Weights of a small transformer language model: 17 layers, rotary positions.
Each number is 128 + 24 x the weight over its row's rms, rounded and kept within 0 to 255. Layers, rows and columns count from 0. Numbers have three digits each. The size before them is the row's rms in percent of the matrix's.

# down: layer 4 MLP down (transposed), 256x192, rms 0.221, rows 28-113, columns 48-95
# gate: layer 4 MLP gate, 256x192, rms 0.237, rows 29-114, columns 48-95
# up: layer 4 MLP up, 256x192, rms 0.237, rows 29-113, columns 48-95
down28 095:157123135137080138144111109143116134146167145075105177119154156121132119151164121095121147074167104205160083112086084108158140115126147110117130
gate29 109:113127145131157133087127118124143143110129079135130130092148117115137151064167142081133113182138117150115138083116157104128158135141155155113132
up29 110:130156120102144138078115154115128098109148122106096090167134145093129122087112145100094071147143136154164189144125157131157126103108160111114147
down29 105:096144120134152158075150119131130157088126149105110118085117147124130133106096163087158142128132146147127111130117169080147116127142131099132123
gate30 097:188088144177150122119113156126157157129155106090138146130100153149137116140195152111130136143097156119123134124121120101135102147099130074082133
up30 094:120125144160112120116120090118132125130173124139113112111132142104149139124178136122157144117128135150156109102149137110158131119092133090080162
down30 101:174110131139136137041110147092139149117139150112085150082138122149113103142122103131154088145123153128139137128131108089132123158107130089098101
gate31 097:147104132093142136117120096120171171150132081113134137105141171092147148087118113124162139111108147098171134151132179158123106119154159142107134
up31 093:154139141152097071117131113138080086128097121097140146113127123164101100109107110118111145136131129113116102123164124136117155120107120119179144
down31 099:132103132134120144127125157135168118106096136148104102086092158136079124112111133117105103146109146122089063156115164153083152150122144120131123
gate32 101:128119133134161069152065148082132160138139101123145106108115131134114137145147144125180150146084114141110117126130150121130113125158100103139144
up32 105:109117140117081194066171089170122120105129164147114139151121138119160125116116130154053084113160131128158139140120093153145165145098155131115111
down32 101:112095079119110126164095101116147121131167128115134109136122106125161164096112134147066153116149117140157108140134143130149170141119164120116114
gate33 110:117129127127133143123090142118098182155165119130145157094150122115135095135145114132167198123125149127135161176145123113068095129110121085141109
up33 108:103174136124148118133101124105115153151117118134114119126129106108123133110170137158140170116124160141115102159171113121058091154103119119132116
down33 106:136120117134113126096122149171149129157088137099131156123116104125134108120115179111123156141127146126111106155133089122086092114115085153120108
gate34 090:142140122145125186148124121074145144086121105174110110104143119111110148115101147137135148101168133101129097117108150079129086152198107140120188
up34 087:106118133137138101106131116140107102150135175114150150151104146156141127118133102104122097141104110141087157106142117167095167112099117109133085
down34 101:085130146119127121120116085128098160082127181097124171135136138128122108140147099083124100151074113176070149119114135157092126140133172106157097
gate35 098:097147117141116134136161106120108120131148093119122140129167146115146149122133072084151126082122173117108129124115143078119155144151122095120144
up35 103:167155116163104158140129105174112087117157101128119136136176141152110150142136101091156127120168157137143134114152148126113153126133116137136149
down35 103:146120118126098120120126138119112126112142167156136123124157147186124118155177153107159143175139117121158131156142123160102140153109143121115136
gate36 093:110132118140126121130165076175122130083177107108125115159112140092122146147112158104118106114115148136110141135154099120143136127090119133091131
up36 092:102150122162125106114182093145117112082201101104106146170089132078122150119114181139113098120129138176137131146158136120146161108103093118148120
down36 092:094155103128113111155106172167173144139113101120141106124160118152127116168090133146147118129117102152103131148154101097116108090116139081132116
gate37 099:140105090143171109134173122087127109122119118127132119137139121121113124167108135148140062116102108150094131156153120092141175156174137132120107
up37 098:096100113135096092123121161100160135115122145175112121106148100157140142155116121095137156106133132102133131126087116157123122163136136113128133
down37 098:143133093127147119116117094167133120135127106148144131163148131121129147123160110105136067133109074139115171156115147111140105162090174164088110
gate38 104:117112122132125119131125113131120140147120102073115105133132150077102061122125129117149116169075115120100172110120129128141127119107134139136129
up38 101:129146144138098140151110136171098117131162170188117107119102127144160162110142124123104136128130143109134166156114130133106113112137094131129146
down38 102:123105122100187099106114109157100159110132091126141122193139131118098145155132111102161171099151114118078114117122161106125110136108163121120115
gate39 087:120116146114128140115142102122096167103140109131109137119160130115112140126116151130076144081142135138131146122128142153133089129134115077113159
up39 096:133099109115164139106133142132151125147147109104124115188108142147113128097133134100170139092156136105136078155122150086120155131147162119159126
down39 104:140107128104153128116108084134150112157150061077118161098127094110108121137101145121143131107132145150172093140129152064167137122111140128123155
gate40 100:093134104128096118128138133125176173098122158136092119126127116128142149125169120156106158113141103155126173146089102129122172101143151126134124
up40 093:084163186150135141152129147180178116113137166120101105167113136123098129155125148146071160145105100143133131090106089153064164122113150147122109
down40 099:100176144118142153139106116085118150102190109101140140130091069123146131097138106103134082106144168153129095111137113120135113129122099131101136
gate41 095:100088100104176112162143095127123130129157103123127157107123144157131133082129125083136104106109143094134090154133142121110125133167062131175143
up41 096:109110115091152136157106131124141102141138143152139147107139128137142110109124127084120110153134118117140099182146126118114113138145095093152128
down41 102:092133146061187136134100146144150093139130157101154100112137140099119059149151106120159112135139152135139089123196122132149087074113116108181159
gate42 095:173179099145156107120112102101102126128110126128158130121113155075128068123114123143081162126148123113133154151129099090138107121083157148154130
up42 095:154148129115107145123114181124134113126097140090140109170142149122142124097161165128139150131151126104121140091138147138122129137127139130144152
down42 095:151103115151107158108119152204087161141124148127126156116122114111156151132139151133178088148112129149101138091142150141132170068184120134118119
gate43 100:133149121096114145125119134141160158111162113150105131106147115101117106090137121141163102137099181159153132134118088103132137087119138140159097
up43 100:088130146106109153135139157136115142141146150202157119117120122093136118167141118140114109137127114112162131136129121100090115115092136056138128
down43 098:149131124144135092168096140104100144078143099107126129117181108128141130119130136130130069152126152185142147169126119151158154129137148134107122
gate44 097:158151156116140153168156079079064116127117127113132135171127132138107143095096123148125141108131164097122111114082115159141146166124130116102108
up44 100:111132131118099117104121128112160148127127110148138112110133170143092131144137150145152124135125149105099136155133106139161149139107102134165138
down44 099:139122128112125093144126079143161131124119121126150122092128103130162158127121162183139120133123131132109129162169142120147117103162113127116145
gate45 092:130087118124143126157103102112147112096104152113128105140102114111118144132123088134134137136130142111140122131132125124109147155127104093095146
up45 105:103119159078146116121128142172099137145139162148132101135094127138156143111114172110131150102104116174135087093143111116199123107108163168164139
down45 104:122091169065130093172121095073148121126174149157141125106127102112167136124148131153119098142140197147135122108172147166132124165114177115163149
gate46 110:130167116119115158135146164141195111075122170124088081136133158116127166078162118093124113116149120119101110135135101121130103139125129104131127
up46 097:120128156114134140160123127104084153115135145168108134117114131113168142112139137117123134129095134127123086121152127110144157130180121147130144
down46 102:132120127130154142136149083116159103109100136154148061129127141090143117094123106167100131105123113084121114164107072119151131125144099137139140
gate47 112:107120122103142088122167150153113112094114121118104138170109115156117167092135126135128115173136099112111139142125143161091155165099106117143152
up47 112:113107156115151107129142165128114115118117117121087153163085101123121180113113151119136102129136109137082161148110140155114151121070119099127159
down47 097:138177127161104171145100174198147128151146161150140119157117186109190098142151135121095121122158134131129110174093104122149143098153114135119083
gate48 091:118131099125120120119114132146149114120147136152108130136096133143111125147124139131134112150172169119099131182181113138179110139129139157115189
up48 095:164134127101097166130147126128148121125117106118125113146157119113154146109095139146108146099104111096120111089116107114086108122128148112132093
down48 098:135087086136133114105181139162109138139126118135165120142122122134127131104151132106080108085118156059119143126146124128129134124147128156087110
gate49 112:088114131143084102134107143128152148150136138113129150151155093114138114147127102180141133156124120156144097078112107139106110110110104116144112
up49 108:102107129131126121148085100128134117110140190118142124136160145116109089140142151126121145096136129116124088108072142143117121135097121150118116
down49 110:112128129127124086146137163072144155152103108161126175062178066121121159167171081155151138184142139153123121104150100128099130116147117128107131
gate50 098:148112151123134171110146132100138120145127119129101137143122126083122120093102179140169122160135114142108185110105124158131137114128147156136137
up50 094:143126150130142151114147107133130122146136135131120152151120142096104130089069184141149134156137132126095185124119131139125128100123107154134141
down50 092:147131106112114131130136117108124143160130141085145154188132146167140123125159096132102143143104120103105117121115130153088119121093126138145142
gate51 096:156168128111124143125108117140123141085142130145096125148122103140153149102144136131090130120162132137132068143133120130101114096146169115182130
up51 096:123092114154112107124137117087132153105145157148127086116148091166153111118155088163116123103124124149154078182127060138106109111135122137210139
down51 101:096119133088135118165140165113111158139148151089111138122133098104147144139101118147131170182089125166147060136106169102111143125094147119175155
gate52 100:151059132141112149114172111154135154119097104074141161100097063109117121123161108141114077081096147167102122123114130132129105139115131121122121
up52 097:103178129112111117147084117172116085137167141182128140127122165174102135124125120126138153152161122131120120138124086120132147116150129109135119
down52 096:119088074135152070081147129080107119115100131130115143121149145144163106114123127148156160186116128127131159111120090143157153105105134157093138
gate53 104:136134097113123142127142131088178158120144107088136149185164117146137108137099157105128154118105111119096122147135138123130189125114100139150114
up53 105:152128116132108129133140156072089145109134159139151101126127124163148105133142152105109115106154167106140129128149122139146111146126150095123150
down53 095:129166121105178132087121136108101101135122079135125129104134139085112134111146118135112158099123096155138158109156077116122145134155125124135141
gate54 088:171123158112144147135139148072150055099177111139122119109096122120092123153099095159129103129128141130119128140185120126112153129126105089089145
up54 088:143135140118135113102135130193100136183126090114139133133130125131155148099136132078112131175130123140150167132138115134132145151131168155125108
down54 096:164124131125121131125128132159144129118114108135100146148107140138165128125123118170138097135152102094127162144119088119149152154150161136140118
gate55 100:101128154117122124147134122134163134143171114094122138148128137138134113112118101140137116172125123099113139099147123094136152128141124123139102
up55 095:134101118133103120098153134166101116165102159133073132128118118169124128165154122115127156117132147148122106127129161163109130118125133110125138
down55 100:126133128149135153130138168095095161135134108193123134119088171099159137097131120146093145106161121124151122143115101197116103124107178143149160
gate56 108:119144118112162168168155109141179139114168110130169131121171099152119122119129128145120126110114140139094126087117089130130104137152175118149118
up56 107:135134121119160129126162144101139098068161121182176154142180134158136133109123142118114124143151129131137170119132109102128088118111118103133109
down56 103:118137127137080109142122143132092140112109121111118128147144154118126088169132125102110103113117100094123122105087138143121139128119051128133116
gate57 100:100113122096139129132095146144134104183089156091073132133100109142152091097114135134157123120123131126142102141144139131152073111106097145123151
up57 093:128101133174136107153114129166083117146100121128166149158176145124144162146124099141159140112146088131119121086188115173143111140139122076173131
down57 094:101113151118175131103129143123138121117117101141097130153147143129085149099079112148141126167144143059128139165124145111063098098158151106171141
gate58 098:108136107147105144130133099099119128133138091132129110105160107097128132128157150158121119130114131126094132135152126080144185111123104158115129
up58 095:116121135181098144139165128163106132159135123138115154116135138111156134094137137145110154122137098151122135154089116114144134059144127110110117
down58 098:099141102088165119128141128139173128158147151115131114105121117148147111137067091121126150156156149122144088108168112149138124140120138168157113
gate59 103:181114137121122144146081108142112147106128128153091116134102142129157148062146118151134134123143146101151142130120086129094130115155130138088117
up59 104:113133118120139119104115156143117075152125089081148141132154133124097126176107143106153104104077136160118135117142155115165131111117135137175113
down59 100:125129122126107133128127157079149127144170100117122126155144126130127175098135171114175121128101143115056151101121120195131094088161112111104152
gate60 092:112156135082159129112149154150164083124095093107116103128105105140126109132117121093148125148135130131104128107145163132199124126119110143169132
up60 090:134151099072153134099106145154127116165102090122073140100118156159124127124110121114135142117138106117128134105128200151170103162098157117185152
down60 100:124144124137138130095129153119172173164126133098071147183104125132147107115132134081120127162110134155071095162118173108159111126129146138153144
gate61 111:136131098146125093168163124105142131122159117122164164150161115095118133149173103125119127125137167129147166106121132106145198113111145144114134
up61 111:140125137144091079146137120120149109133134093097146132171205119103107158172152081120126125095106181142131140122111127129143143106155110132114146
down61 105:146106078140138155189098124177162174126135154077170120124140170147110139127154131142092107087122140109137127125154092100132134128136145138125133
gate62 090:145131092173153094117107150137117112157142176177166127139162130096081137153140142116114104138106121136124133147113139113189152102107184107135097
up62 091:140160139135190110105132111105105159172115142139167089125121132109141094135111129143118145166121161113161167136132154148163135107105162156139133
down62 092:137125103088136152153134155176162149142131121114127133121123156144150142137128129108112141097062119141128112150140092080106129080146173156152128
gate63 092:102154130140135173107147155123123162149115077123136099089121146133134108104115130121119127114138152205154113132108073112113140099101126165173101
up63 102:152098132096161082115132089144144096131115147107125135173112126157132109148111133141175130155116120087123119153171187158159090144172111094100147
down63 101:147104114132129161135134147170109151138125115129138112082162153087104150115121143150110116095126160103137117106118070128085138136086134145137080
gate64 105:111124161083149120134121079141128127124117160138165161148121171153099097131140109150156120117105131110127113151126144144163146120073080108137129
up64 106:125153159118130112138143149193136162109136155135145158170146096118105128169116143151158140138105111161121157109133133099131101146136126175101095
down64 103:158112121143129105170165145105112131103127137131131155142155167150144112125135132127138138155127101137126133110122123137096119067103135107103088
gate65 100:135103170112137124123123119146118156138135079137138109132133109157155122128121141110137146125131103115147115149098064135118136104169118113163156
up65 104:077112177101152167105120137160131160137112098118165113110130143135137162117141128112133148156096118121114116118113071100118177116174120114130153
down65 104:104130176107155131156159182085128152114091114130163125124103102109113162109154157126126139093120123168142112138133091126150137158136140139106180
gate66 101:106130161166147151108174119111175119102129142168134098126156153111101116153114082167092154131124167155125118137133107121111101109146108096115149
up66 092:155144123141162077132144122148131132191125168110138151123113127105145137137136144096147116145147154124158128181132122131134156131099138113163128
down66 093:169157151108119100131142085140162135128138109131138097145143115141127099114128143159132110104112158140152096169142126167113185142174114102121092
gate67 105:094096153114138143139127130143090103111138115166133132153135147139188113095161140095142156120125133133116164141101109100124115107115101153142096
up67 104:153120098199098108141106120129115111141126105139114096133124094104139136135089131104118128104113141086142145120130149126144118161140098115111106
down67 093:078113175104115127110160142148178144097112120087130116116122162112113123099125175125156107156130127165105112104118130180087108126105134160150134
gate68 105:108120156171152133152158117171109114083127147122163135155140118127150075136173099125119122131123090109110106116187091145105114095151139140101167
up68 104:124120121160136161142187101150125127130165158130167159191099125139178119124143132128095116124137089116131150127158078128105150086130143170108140
down68 102:114192132101131127128128153162178134117157104138158113140107132145122144112128157146128127119112117121133134161096133126124158138097125127081146
gate69 103:124108168132156117118127124141128141120102123106130156130152118104118115099106117087135129122162157111100112151153122059144138128119115135134142
up69 101:117102179120152170129122140135112176133134121112173100143154126131153145095110139134126147143144130104098142104142102124141143129139115154103115
down69 101:102083134103143127139137133149066084112135140134157089133115124157142129127125151131104156093118128189126161129164174135125154112100127145145101
gate70 098:100128129132139119158155125153072137114115195101106143103086163087104122112116148128141104142109097093114180094118132131104111124133123137106131
up70 096:123065155118079146105093140157111101118141101098123094109122128146115130123130112124170145119107118146096106142152178174128114133129125132117150
down70 100:119115135090084145152134110119126122119145104141148119102121138136132104139110108131078062124148138166135154168104147125135137110137175146148152
gate71 104:103155152142163182151144106118118152173108147083114085105135092133080092137164129119149158139083122145113117092132163163126070138119135146125127
up71 102:117114148125123095106151136147104148121147147123135128094155124103120119151129105169089173148110171023160154141146111159146127145102108156156117
down71 102:168128109110100139108072100137147152181110141136132129105126115165123130108163140121132171093124134101153111082124123128109100153115144132143148
gate72 093:099141181110117135142128160142136093113084132127111141126098128113095125145104171152113101111150140124188139139098142117111126064167111085138134
up72 090:100117084087143104123107093146135085098137101085124123109144120113144120147132129171143111106120141101114128172151129135145123182182145150129121
down72 093:088064165133130148093130152171124138131177110099085130090124104103076118120112123112134146137079132112094146112129152169121104137119173129126099
gate73 108:137140118113119173106124082124118138119130126140097131107107156154121138104139169114099123136138148120176124110123114134094135168144120173088124
up73 104:149134123146107153088127121109134114113125141169069117127116112121146145118155134121083128115187120133168109119097100152127151153129142169076112
down73 104:142161146141137101103155146142090113150141130112114140163179116135155139125115115123111153175124139123152123143127128066123126119138116101102122
gate74 102:123164160126170137120092128112084106146134128163149163118105111119096156148147123121138166101137153100162063108150096113117153131139107144101099
up74 103:103158112117140101127106135139088124119112113157117147102110109116082137139178105138107147102146117128159099100143087137121115156128114117155115
down74 101:093120121163110118124146158133158136124142109109127162134121123135138134142145121119137117125088108110161082089119089136117157087069089119142098
gate75 099:146089137117109150159146079138134108134115121116146095126137115126123123100144104082163162105113156139133156131140115131122185158150100113123143
up75 108:150098105142084152129158083123158089109130117124131078123142168104128151154127105083150148117108138131135135130105086131116172130140084128120153
down75 099:121172136105155129100111107118130109127128141151092108110126128084121109171142136118129175079106166120134141095155123118137111151139128136114161
gate76 101:115121189115108137152180087159167117115117127144103142164128151095093129140123147149103141165127105111100142149137123096111123142093161114130092
up76 110:110130135138124133149140126154136111125107077065122126127129156096144107100130107123118112155097156132150137145121129186123101135114121143147129
down76 105:123134143126144091181123120157139096153144156134164134126166118135095122118147139115133126125148128151104139106113104153144110169163100137161106
gate77 097:111117146114096158144108066148165117125159147126117128117146128148145108112126171091115142089125142123134168140153083127059146109085185095125156
up77 102:161134116118130153117136129108136153096124101112172163154123141125144126144111094131136148115124133097144084156131134135125096133121112113119123
down77 100:146129114100132148092136135121109138140151130105143153069134113160117087174100173129102123161137156106098102102129135107091108151093132147105149
gate78 089:165160147145087132126133141083103172115132140106153120108086151143109166104121146103170114092119172139091134151144122139115187106160129125143101
up78 091:179128157160090137103129124079129170100130108135111144147131127097115136105098142124184106123142159155090160131127110166127141100170116128135128
down78 095:117100127149112099114151127144133119147145151073148119084116103133164096142149088130154151120111110098133142116124125113124117116084123093107106
gate79 093:128126104115124147127162156154134088150164159139089187108094155089104140095125173067085143108107117113134120186130180101143153094111162142129102
up79 104:118117110128157129141107130113151182114091123131142138145114132170121143151148132159157114118181133120145101132127095146120102116147111089115132
down79 097:179142164101082110107141130103146097133168171139127134133141129102141104111115110148099157129108133121135155153131152118132167162101154146101121
gate80 105:113104084114113122175130154145162111130138126105171117147133141128133111091108142163146090135174169109115116119129103141117150136156100076116088
up80 102:106148074102119098129101145157108112112104108159074112129135116113162139142151097115127188164078118147129161161135144130149132088119125107105114
down80 106:129119133163133131136129124131116150105130158154114116131153130150109138110155127106123160105149112137113131088144153104108151142128162156120097
gate81 096:122125174142145119120135077115141127121166117108131119129135141138106156155104112128113101134130142119086166157144120081142129197179154111126151
up81 104:074118133130137126123152122155120175140116083124093090140127143097099180110095126141111105092122145110106160168121125122118157156180179132167126
down81 106:112094112132101132105154092142100104106133135120143115166092131122111127138118097141151090153106138136134146129127121139112131126175087118163144
gate82 090:112125109179123122124129118088153144134123143146119097095153091098152103171137123146147157111124109157109141085134104156111140149059100122114128
up82 088:155162176149134132156099143167109130130182111113126133157104164170095148099150154094117115125156137092152130150104133067141113121179129130156173
down82 092:176170161125146107144122150158110148146138129117171132130140127151114136075120121112091112158148134145125104132132087134156130150116110151122134
gate83 106:144133178124149132106159107136083158113132125122095139094139191084092112140102117112114116103101148112151123132137122145110154124117169139117124
up83 107:156139131150146126179164131094157088150116172130152162130131100155129124143153114148151155146185122134097127119130129150161103139130136141146110
down83 098:122120121121132104099117144069118136088106108183117103149153127122114147155122099137109147132100127117124132145135121112141158116111086144164106
gate84 100:146116136102095141170104129133109107103155108112120126092122127144102105101127121165090118110092126112165147156133087109177122159114103105128147
up84 101:066140092116163144106124126153114143147088142133115095167155135104145122139145145118146166122123148141117131104118156147085116092116143166133130
down84 103:163121114136179141178146117091152126155145102161135114149126131119151131146124126138155142100137134111097123126142135152100111095142140123140148
gate85 096:144110117086171151126118125131130153124137119089135151090138177153097141095164114127079135114133145108075158163144137119096139130159104127107138
up85 103:095155095177101110124112109118138128113151148148114100169108125082124125127101136155118147169113148153192121124136100144171151150131109150135135
down85 100:142128126163166097176137089128138156116148130167109127162104125085099105127095173151149164097148175128111169133145130106168137104138139146153133
gate86 095:145095141095133118165119185148119131122128172169143156117143123123134096117155097098115138096159126106106178140145133105111114168147141114108148
up86 100:126127111177149130117168135147166098130130096128132128168133106091099112121143150123153153170107129144143081095137121116141103142135082097142144
down86 097:143117118129166118148134126140098108110140118165165113105108108082098127138112149162135182101146155103158107144140146163079097118185141128117118
gate87 095:156099144116089132157170120099143115124159126113118139173101125120134091123144149148137121143131137132143175166146134168132151116152125125122125
up87 094:070085163096120103150167146107136139112167101089175117160111145109113101092146140135112109154099136122139174165148090141101157121098134142108105
down87 095:167138124126138134112093118097088134101085123137104121125106142119134150144093104147140133130117123129074101132127093101161120134116106104093142
gate88 097:132130114136173112096160092117113131122115130128142140137104171126146156142145211142137098099131102125139136138130148141163131096151175153077132
up88 095:133141150124143093129118110171120118143138142134135104140115154117082143096139155116130109163123172118153139179146140106092130129115153155097118
down88 101:111109111128121100150145138066148137095078154111138181084108151125089111099143165104123140154105115127162147123128099154118087144119162117082122
gate89 095:131134132098156095155113132141093113114143123156093100129127134138094153131122147180116118140114116093111120127131130139092087151135113096129152
up89 098:127100117104139152184123133118132154110113097136112112131136133141120174124129133122103133136125118136125089130150115132140087149133100121136140
down89 099:101124116104132113159158141194140092110133114130121131153134112127126159156178175150072146110163159077132120157172126112158100135103127112110123
gate90 101:075146119137123142122103103070127120137113150142095161092107133150161154128097108105147124150139132134149134098111165178113124131167111101083128
up90 110:140117120132128143115069130103161098136119131109103113162123116109117117094157142159124121159088087105149116140118148148148077092137143118148127
down90 101:080136156104139149138120117106162111152112112152142114100117128099140146135136157132151075160155150108134161115161145148118109122122113124134157
gate91 101:106172139129125133114100115126115101109123171145097131105136104137164140168159121122121158176125126128116117119123110094114100109144074119165120
up91 092:087151146164129098135109062140111102098114145139113129088126139152147144169149144112101134176110136151108129154128136098121085136129098118131082
down91 089:136120151095097126116091120129093148175142143149133095136112107139129165150153153171136130108137149173081074178133133120155114130171109116157130
gate92 103:121139161099138122150149129133117092104104137123146123144136120149098133161116133152139143135123110161146108111144130111150106139126167113130088
up92 096:135111154131196166100141160110123143155153093183129133114108136111165138123156112108097133136099114107119139109079153128142099136097107163139153
down92 095:143114090129157156162120152155140113167146135155123133094110124119110127118118119143118144126107156136119115111112134185110150113121128166166109
gate93 096:109108111132140167156112131137129104099147092125159134123098129151109105167209120161071136117138149123089123127149125155129151175099142126162139
up93 113:096156107106135113130116115117143141136134180124110156139141157127146143123055128165196091118127101130152144180076145099115102118159107139117126
down93 110:118149145123138132145123140118128089120142137085136133133138101122126154125158121120087154133108135139092144154092136109100132137135138098135134
gate94 105:183141119157168097169143157159089120138187108119112134153131125157148085133155113137117107144131156119115176129187128101136106137134119157154143
up94 103:142179109150164118110135101151107144141128110123096147167107113103122073104126148127072114113137102149148151164114092120094165119129150162148161
down94 105:119082166149127123189146137100151138128144109125157131120158117127152168103122097156153155090118186139083094118155143114172147108136122104132116
gate95 107:119138130147134157124130152119128140155108143091120146081141102128152077112147136133128151123095110094114145135129128082119104114118157134135104
up95 107:162118113130133123102131141088157128135127115133142126166093147137149153150152092131143113156161118167150103116162107172150129160110112079131120
down95 107:195131158135138115121149154103137123141127144127155145121153145130136149127134174107189119132128164138143084146119126081120129128148114106115131
gate96 098:116137118109154123164118147133144117109117162146161138142089124124106125118129105151147141118104124079146131130150106100146126094147149136074075
up96 100:167106133108101134145139154140139126124118132125171118178103136130144141109099111135158139110081152091134126103174116114175123088130131151134106
down96 101:125149118110138115107120124088117127129132175079081109095173117128138176151128134123095100117154158173124131105116135112098140129121112122130150
gate97 108:121131112141150113151133145103121129139142120115137123156135127163148124156125130113106121134088150083125107203150173108143150146107085089134122
up97 105:128103180145120128141130149088178127115117149155099087127145146151160145148166127105107176164138120060102114139149145116172126138101114114107139
down97 103:112163127142186113137153128037091134111146132080156130103119122118113113118090122142117120100104124126111103107136113127169109150130156134151132
gate98 101:140100104127143116152108158148173104089110150107117115222150118129135135146075141118099128119133138153140143154114106112116132104095098091136102
up98 110:113119143101156164110126109092114135149124123177123155118112123121147102066120130141124107124173157165089111121127141134120143170121138134158130
down98 107:145139128140099088116131123065142190110134152144111103114097119144083127160100144155131156157097120123118121117102125113108105087125098109097152
gate99 091:125134123137181093123118106162095120131117117167098155116162126099115110119110145090096135146160137155129122169120121129151141112129153176119132
up99 090:157128116130107148129153174081158139124148153101132104131101125146133125140127115156165120105104115123125137072163129135111146128117125048151112
down99 095:134126072155094120176091111094122123154141126126133143148096160103149157101095131111146140154119139142150163122141134129085139081112137103098132
gate100 094:137149150094145115118095096129125122137150140143129113139138163096131098163116142094129134197145133125145180135118137132109130149144109142127156
up100 099:164123108098105121124103108120102131129161134117170113110118148124135048122092144136147115118124115118164120140123173144130149130121136136066120
down100 097:102153103139118150114126137197122157128130121140076131125140110126089151106134133167104167159126100111128124120100151172120132124128122144118101
gate101 099:149138170169127150202155168064145079135144124169121133138126136102107135161162097110113119132158119114101120174134143103164084123099145119141128
up101 096:151104158118150109113135137085159070129139135138146136141170122158113115141122113160111114111141117123088160101116157119144131138138109091111083
down101 099:141146155138119122122145127129124139151134116090115118098096104130120138135145151128134108160112111161138127137109089159137106192108106125121137
gate102 091:110148066121111143148127143114113174106105088161121157104146093095152122120116100096136118123130152113082147123094149128105108141164160126175097
up102 091:143160080107119114118104135115105125110075080163124134109129114126156140095162138087130097135133115151086156105115125143130118131149185135154106
down102 098:151129147153103136143155160135149072130165103134107134135134173128152175130118151116118082148092091117152103079172114105145106151126150115096128
gate103 095:126083139136135155138150175105099149133132117100097162111180154099121084162160152119090123107154159150135136118149145113137118116124151181156151
up103 091:125124117134119091145114105178138124125120149119157132146110153113079103169117139102130144153091118153093140097147113153104123149095071115177132
down103 095:120160122144110142102158126077148151107083123148159098142121113165121162106125110143090103082121127114158128145091135113137198086171103119130108
gate104 106:125139113181133105097131152138144143084133131159124123134130127089111142130097092126098095157187159125115153128148138082130130069128098135152165
up104 096:124142148104101119130135125133104117173122112089134117122160123167150083123130123141130139094144156129156123126149116170144150165150105146130104
down104 096:101123129125158122112071113104173138119095114156115154082150126109128132158112111102125104138139136175122156137117144114093144141095120132124127
gate105 095:092176129155112150177113132159141139129143136123077124163116105148097102121099151117079148131172134160068161092120134139152074103089115110135129
up105 102:137149130135144144153136145157128126124150135131091117144111126159090101133118140138120145157145125179078159108104130136159083077105108127150134
down105 101:144123136117123130120111113042170113132148128141164125128150116077165115077100115119116182127129130100135127140169089105132147191136101139127119
gate106 100:151141138141100178162107107117031128116080111114090124128124097148155101136155129138134140087139116101165100118098163115122108111119136135120153
up106 101:083125147118176146124137144192145170155167154129141137100112158086129154153135152144122125165109131144147127130163110108129134135137105143093118
down106 099:097140123129110141153097159173118138165104146126116189091130129139107101119131129140113103148129141160133160133133116136108102150113122179165102
gate107 097:160134174118110152092167119184125095132149093106122116154130156111136115094117124089160107111131153110106092098139160125136116097097091118162151
up107 100:095128075125134094168095132105130131122092107134139140112115123146122132128145149147114162120147111152178160150106106122144172152186180131108080
down107 095:148133168110137112117126150103159144162187144118140108093105132099133131138085127131142084111135167165097090123159117119110101080136137121177180
gate108 093:110114116142106123113132112111126129131166159158182172109130134098145119135098143152146127143123119107124147165132123144171146129107124137110100
up108 092:151132132113158143171103140137143132144106108117083068146109114157099136121160124114117168114129096155125129082101122134108108105149097112152145
down108 097:151117117082120146122084120124164121138115114135151134140156142134149126134177138112137105128097123115092120115107097131142125139123144136108137
gate109 098:089131133159141125127161138155137132077143098114115113172121144102134132118158123117118175166088107131185136082095125117122116132162120115131078
up109 102:142136134112127110155127135107113118125126155112135135120154139199133092150128131154179104096151101141090105137144135164134125126103120114116167
down109 103:084123115162135104143146148128145131141119121141134170104109113112134121141147124127162178133090132103156133125138124129118142080140142140088131
gate110 091:150098167109158112094158137178102126128188133104126147185133126099111142127099123123145146154179162134124143129162112132139130143147108096117103
up110 090:149076138124163143108133139148138120138177125111130127151131121075107127152103149110143148158127145137133123168115118131128141133142101075102129
down110 091:142174162158168165098115128194113141194169156089139132149158153131143121123122097159145141111173185129167127169149116113123088146141130098089121
gate111 099:146144128163158147119123151077131075123122081118201150144103150138145116100102161121113066151149120138109146137112150147136145106165167127129148
up111 091:175140143142164118111107133070131094088106079129154140120109147112167138129119164093114109158113153128114104114114131141108123110152156133145156
down111 098:143154129134149116115127120128131135159118154135127112130159116096123117147131144160157086119155097131139150082152110123148161165130120107128139
gate112 095:161098193111155104153118102124158124101132116132142140161105163123118113114115112088128124154145134086106132143089096125122131158155087150140125
up112 118:110119106129111157113096113149118113130138140115182167112139154113127155134117090109156139119103101114120103101144111151171086162145142134158078
down112 111:149146120166103134142109147178125131135127153097119173122149156095133154134095127127180150111102148143112125120134129126132128162113094130097101
gate113 099:125103096111143108155148112125109122156110120156120100117108135125107130168114120127148121145118132097123149118125100148102144116062177090098114
up113 101:134155155167116119107098133157151144085111123108114153158125119123149140071110171138115118080148134133121085152097133102173102134171113154135127
down113 099:151109109178101105141127138130067117131138136103170140169126138084118137137068132102097117142142132087098161122090105108166157111140125133167086
gate114 105:065119150119152131168108163128088142118138162162135182161149132138110072132138118111094138139132124098132116098093099113130103100120124128101080